{"n_head": 4, "n_kv_head": 4, "vocab_size": 556, "init_std_up": 0.0409, "init_std_down": 0.0, "beta1": 0.95, "batch_tokens": 65536, "seq_len": 384}
Each number is 128 + 32 x the weight over its row's rms, rounded and kept within 0 to 255. Layers, rows and columns count from 0. Numbers have three digits each. The size before them is the row's rms in percent of the matrix's.

# layer 7 attention output (transposed), 256x224, rms 0.123, rows 111-125, columns 0-223
103:130142125146099135155130126089092070129130096118157142131114149181123091072119117133089107177123129062120141091101122140166110171132173225116077062111138115092127127102150172139143166074135163131108092082110187146097112185084089059091145116159173135137122140080173145115131097138132092143135104095145151127144151136131078046145094131172151158122133096087189144122202111144106184139115123088103121083144102182159180098117101114144096122098114077083111143169107150164120137090107164075187146111107155085141143109103094163118124169136163103100118154221143127147122121065136179149110158098154124063152140089119185170140116168141126128114141148178131204132155168157061126095157
102:134148151131191146091133164128098085064120128091135124058081156181140106096162086139118201171115125117175135088103130098096138147163166140054094131087076089085100142139153114097114160131130090175173171154144146099123147138138094121186147115089095135175122151142121124166161143123137166154101148089139085129145163067173137178196177162172124146093138081090109105180086161104135117189100119098103157107154092084144137101175132069157138197157136102103089117150080156104112122205131078137082082072111196182092097152081077170063118088126146182155137122135136103098117164117162140088146117103067157126149165146127112146149141140108137124109159107126146137139077159103127130169126
104:087120205139178100160108119171109068168166145169087169096121131137122076136120145093132133175094137108101094159090125155098122134141175116124062142107158156150122112076117084122202072138159085130071127116183066149123172151111102194119144102130106107124143132127170095134128171159141126128120198099117166139138144145158158147102144062108139065092134107085095084127126143110147119130135138104157112116045193150106141089135148119077136212112112181140084133201077074128197131140110126148101057157166138077136098112165144089131098079111123094105113101137139216198146145163171135142147109136130137104146148143118089122143182113148134166105170132115056108154099155115129115146103
115:134110106095148102095140153165088143143107161209136163107148103138144136124124132135138075098139116124092180098141106081090159150129150132102163089087097172095141127140084084144113183085143148138146200057146104229128105169140163149101112149186092122173171083055130149105124109120137088113101117141164102094124077158118140176148066204060119141108136174095090155129154153191114169124161092140189155141164154147086105149174135187069116128102104092095156129078133100105110082122134130163147158093074126113178146104118122081161131144159146117165130093124089104153086193104175100140164113150099127191195110082105115117100081137147111093127114111117086184103140159116145117128158
098:114164077140140131106117092118066131196159130173090116025139085108140133128128180055193111091121105176118115110124115150129115077081126139071174095093121152108114159116125138153122132136111150152099127166155138132156105123154150155120115155190137131135140053145134069131111111095129106079154141150161094128133193087119137169129095095160121189113090081149129121098089148109132067151137118118150140103152150118135113111156118065235091087151120200144043076087104134119170118073183113151131136125118120106163091119192163127104124164128159156129093186127125195110121171111094127145111127147189164066114181146108166124104123120166138141075096145160108158171135148126120132186166
110:110162072091142097115080109114149054142072155095129121119144127108166130172088088107122148063065178152113111172123077110179085129150140097171154116211095099137152140107206096149133118107142117124157129158128159067126130150152119192126157100186130135124109085229152097160074140119080142140112170138081114126165148152089187132074154149115121176097073154150139168135118141111146135117131117171131141107143117155153164093124188083214158126105106099144105142097119087135161210140100123167142117060118125112166111091142121112133147115127101114092134129178175124122154073108112038132145120110159075159096139126137154145148166143126130150146074126151093088100130094084156164096180
102:113094141161060131105111137108115165122096082132107156091075127143128152121105099113161137105161087147095111140040145175138132061199119140128129146113088117135144129087110146119150171123127142158097103114130157067135102168182122143106124136103161082149134142126087090102129098167071122110096109134098135124121204156096125136073150177151079164161148117178128190181099181040159073130118140158161131158116062172067125088177135152146116123113095153143092133134232158157176106170078118134186146129143185142098106147119163138106142149113165133128103116123151136122079139078114108111166097060135136128128156143175126101108133149166095087072169147071195105132138205160103130149130
097:131080088084122118152145086114114119197114072134177165160103118124114103162137131135113139115099172094114154070147083106123116137082144085072061130068114136194133132121173080112129058074200145109150109084106107155151160115112118105131124132167191151143165211095148196147096110130150131142128140158078082148063140118148186164080114074124130133226124177137141150142111154160170123185119130172169162127139094138120116088122098146109099164106128144173158129148124138162132175166160108081126136172104125159128120131143175146172087060160114116069087070122117139110098076116107133099139158093099110157166116123138127134143111183132154139111069124117203133090168070145128103102159
104:138156083086090091123134109127166127132080127142105145134156165123080172104106125125170101102122098124131083091105161129216120160128120091117181098081144136145089060115110126134167139173144126125199169137146094198152108097155081174103163129155123159100131135103161223078163106144155131127106115141136131143155154165144121144141135097115090098107105084121098161137187086048123149174188112169155115159160124093094095127106145151176175104122046166148114137121145123098172094129203153121045134083102141145102158088143121148069136090215140151157145108077164134126154131166195100084080156102119105167096121091069108143159126096179130116116125160095126109151118128113137111152071
106:127133131135094104183104105156145074148083055197143108093114140180093076128107109155146118105114124089131174076143144120217174101097176139159130105105105125126126122052163118135094159138130133117112116127078172186106187142141161096153122124099131078155120152125170167074138129120137153143094101150029132114156077103125130082163176121071120106134089138121113065145205121157074113118107124118113165144154102143175161154186172166170061077068133143145095163164156106159155130138130137158119174127061065150159114118139145116172090165087142156156132138099133066166162162101113115179147152098138070127149145171100157149075186114120152084159142102107101113135131137133139089127127
098:152126113158062114124088121161112077146163115112059169176194134101134194134120147157084115136126151095114103118133112133085162111167174167087182163152179172166061131146140092157088148126186123116097087093158169114153163127088124109138103106142124112142216132106211213140171132136137157158139151181143083055125094112107121138084116124141117147131169110110110110138182123117099132111170071149101120121095103141087097130095115091121090146162098073150182096121146093158164112111109142129126114093128085129180166156113137146120160168077145127171146155132107129061144095092127127117125078180197111119071151129066115187150197164139123120130086152117119120095135118052100129077128
111:161154106126125166117133108125104098136093046087078102140104143086177084173095165111135174155097103137118170104106103181149124086150090164133161096160163108090135140082134043072135137143076103159105128167165154117164109106197177118120085124133099125078156071184162126071157120104053071163140185150166115161164130136146160121076161150113150153099075123132144137135148146106123148121097164102198135126154094148123159142115143051154158141133125120172124184132109134103146125150077121142174101156136138137098104121161133147142174163174117130169114161149154112135167104148126098130163169045080075124145163139150125072094123137091125117081146103107125086085112075174096115119228
100:134156101126092078143088126113134133114083152060145130080191117093113125145118102117127140184125107122151102175131119161105135154099113129106103049163155096109055116179134129196125129153167108201116210106068078108103189107118136114188082140171139127097082101145118171145162108076181127100133079119081097169151132125192180108108107135104141158183074133103085131043152103113158158090169149045130132113136100129125128091147138123127173149115160092137078095140171097154090120157114111175128120136134070181123100116168119138125128132104190122158155129090173104165151139102168116111112157138141158083124130179173127155170108158053133128075119123163141142147181091172124137138170
107:113097119137134088192135117115108168149154180091125090129129113167145108160105119097095145129106078085163170120178083144107107138159108136174111143142070112162106135124094135102108108128168106129152138058187123125132107147064102140214071099174138171101165119133105160146121094063056157150103135123133127109111110091070080128145106115143161147134189129097150167152152076158115138068135090127089120147144101164104141149146110104155115102120130094197129168140103100143106102120193137138171111151099116085159116112152189135197206197121097104118118105144180145124163115153123155168141094079119160119171195096106143084142145069131073081148094152091173062149149186180112097112173
095:102086150082161208101103101084099081151158130132112134062156124080115122116151187172144103136129157211152138127113133093153148194096127126126164130106155190120097135176124130106108096135125135079174126106133126151134091135145145127096161095133190105093144109174113124067074090182039144113067183124145132123091139099148159120132153169094207136092100128098125151086232106132087129139143085099154135121156120161087159128165109163085104091100131097098159143125074136123098134114147203113107071099126150169187121122123119141156169119111111105114126119138167064130100121172093164101158153166121174148153121161127107161078185156132096148155122134124090073080145119170118163064143
# layer 7 attention value, 256x224, rms 0.163, rows 112-125, columns 0-223
107:180165145145108095167080114113109122105168095136098087149131161105051125112112160112119121129161108115167108105204167094120076172157137169154103154101129117066090145145111149138100063106112137159151106118120084143134151099080172157126143183128168109180131135105066152131122160117065168113196094121091114154141186118116111119153157119113164163091198111162098114191112155154092143197167167095133132121139177124113129109116064087109092164044176141123135206086133142055143178098156154191135193092139103083136156117107109117141131142141084091110137103120081155170136128129116137105118139092190121086160141109110139112130054078135129057181138148160164142142143106102106116110134
106:184167148111093124095134147100146165142147152119120107120144158110103092118136147196078147076140113106098143090155140132122109132132077124131093183082148133105124184115112134132162169113140117098166170113060145143097148134091164108142111173133082100184178102144117124173141036113126165130125149110118145120172140129075085139079131173095142154146135134113134141128096116081117176146146098171131163108057144108114111146101125169124131092117134071112154130105176114147068194159149067139081110122088190071099114184171090071093185114088147150159199109105162098123146130198152114119159133155097121128159213177149181117132091156111110087202058091157137168140105089130139087153086
121:109126177199109147123152153162151137138149107131144111147186111164123168107129149178063185099148130122144099136067138098136142145089107090066084151116116165192099089150151095165157145168141159147119151146109118091107143186117143116133144136071090078134115137193171082162114154087096125136128129104157140098131121106137165131108048113124129186145106119120155078101197126148181081173100160064056141127121154115129069112128133115114156082091111125187157134067186145083139164142130130101112068149184143191162112131129186152135105113131157141121107101150117121051097101076139091174142089081154076166121167154106101123121113145134174085103162088156083096111167127148161074070124
100:184149122139172167157196087083156107145119126120122135166154132191112168116110008065120164105194130120113139138089092153138114164134113171150098161147127114073149109089157141055176105094162102141121192097167102162138144157141143119098135124141048107090188147108095159158104119153096154134235098142122089116147171127137142133177140179061168175094109123115110122123097111126166125110125161089149172083127150140098137128115093132164140156190113116105126121120145132160217116177143046148137151124151123103095114116124109116119124158084100159098138137128067109119105096123131131172138076172138090120085114091102123123118103142103145106108109132130043139070156110102176167125161
113:130074101203106160119120135116132166141118115123169151107116113067087117132112102155162099174154124066118097128169117167151150125117094180091116150134089123098121126141171136105158129084163166101066179066122153154113067165123138114132143118143162145088182125125133088168054124095150128158150110135097184131095150165168131076151131149111125118179107170128054103126102117168103093109117077135185043134194120138151098156097084158161105103157147070119088143137135180143137097164138103175106133155117115087057094123165120121083111079125137137161177094145155152118148165150089209088113111176165098158159107130125096171151114118088139205134115129097093060168119185166168112168143
099:139151075121164172199147175124070088071035096160143111171214117097142107153136149153104133115123034107127141137152076115140130051151152162079109113120165058138069149106145039103178125141185115110164125152120106185133130134136130181066113080181193162142152119094124189156125164083163118143173110147155130091106144112142151177136126068152135203143109078158142092124096107167088147116132104132112147141148128135130116143059095135152183162106170105106105110143095130120188084118144119153152151101179108128141129141143101150112131068108111115118129173153086125130175119152149132149095145119107126101122151147096151133069189057130147119103139132111125146144090158098139113116117
096:132107109123077146130106119112123119101173151137191124069081096170126086183091107218135103126115126077152115149107129137166126096139167139195124041129128122166124104137145145171140179137147155070140104070151136093125117100158136164088085104122153114126114130107118069127144147095196152108084118087170124137069122151086171106087103117156156144123111122178124113129124134108149091145206138111117127100117090164166161221129154118124110070132136133124119120127143143150168142128175170118142091120096207100178179133154088145096147188129163119131145169136119157147153062101122132129138088140123093113090139166114119155105118126067207238150166107151099122118069144186104067118093
104:148153100081097129141090147120085145087119117084114083160152091163199127111137126172111105144185120110090148193121085119107172104009076136069091114165162052090113128124119209135108145104119125138139181084109147105130112166133149134132144161112058141125183081173101086101206168126111093083132162168113147070108119177114122131165133127142182071111145133097132097125163163176152133122147130102137127104082099060151154153144159150150107085114173105146150142133116132114138128149135117096159128158144097153143136156138171094156146182088176101082136115179076122145139157129119143176113083095130145157140179112144133085176125104121158060112177058071155121145145138169107180135113
110:128063114148194171141073232108116162143162160074183152130125132123117160119152137076171086150173121152176110130132081126140130126112135060100183147096181082142160111160132127117160175097113154127122129189174185156186119114156192092134109115111101129114119154100148155105082146142091110176203176063139100096144099085147133118118107154108148104127122075157079145101153187096225081147147155128112143092149068071061130145145138146121156081121120101114159116117094114131102119121085166105087112076128110150146119117102152149083084171078113120115118155096162122119096114121162170087199137109134149124163158165162131167102145150170101140139121081079129133162128134136115109072152
095:093102086157107142086209133103153093087111156130123113074082112124114105098093149077144109127193157131167113168133109126141151153131083083143108171114112149094224114095092185123123142153104134173140158057131096125100156115132129148168099085099110172166098095157179088149120118181132179176065159076165160149198072089134139114133089109164139134121090131096155124170110112154142101051133096188138102174135057067179123101128135139134146087068136157150113099116087111091159142140178093120127075148143120117098130173094112095151098129153168104152119134085133131176081149121125176109123184127130112115161107148138155185079094173179126139091133198129121162135103081158108152103111
118:148091107130143150121162169102147112097083112143135141111170135138063082197096091127121159146128132097080097133178080071170137093073165121074158110090094100116082160154178105062142091117132142150150084162131112132131113120094144119106168136118063119087115150145130126153097131149112131151159089118147111113097119153209109139153136117154157101136091140132109127140138116113066133133153104137095084099108163097132140154137066146168139129155166194098161126245113138128151145103150124175131097082139120136071037114181126108116165070086141098165162166153134126123112137142056151082155103188182123112131102160112142198149113075113102176160100190104126106171137163148182201105138
102:089079102100137081147109104093116125162138064184151072142050165104114140065124073115171171134154123109096115099145156186105120113069132170076112124141101056099123126118132101143101132093106175116094114155159127131166096126130127119190151154144051202149109170153137176135147126169136125167104133125120154092123080189144112143172140194158143103085112173172111138116155153145145117167158130154173109100125165117092123155113185081065130125131134160152079144136172160122219092133151075137127096162099122179154155115082106173095143138145114120095122091138080188107114134121083130133165142159144118128137098095178095093119123079110091122178061121162135155108079086105155153143204
114:057077165144144159089178132112153136117158090169182190104105131109125126092106141167169114025109130112076139150149119137101164131122137103182113129074113125109119160107170117081117101123094139082138097213128151091078114080160143123106177092112129093129144109132149103081151176110139158148102113151114106145127144090122134123147135162096147127184163148084136101087151105173132130113108156212082120141149165098183105136130079110138145214121123099169236094171133130133165137139107171073134101114141096123149116152126113111120105160129168041173133108135140114173146084165110133102129159133150129072143031155140110118178105183132137175067139155130093163126098077121110111149142
101:061113099221089140133154160120161157163155098164196109124157144144175121146105132147077134125126118154135102105125136110102153136181115084133131133148041138139100107168129166116211135131133143078104133108147157136156097107133182142111156100105123163124174122132158130133201107092114186102063093142151122081096097082137105091088152133141065132145085120088139208178145132083136148213100145181093125086115104154153128112145137202140130094121113133165089132094102119183142162136069140129066067115182124171134097165155154126136067128096159074133126148107142122078095173104100099131146113090117084153094097124092154105159086193077149103162136146142150112118091155174170103130106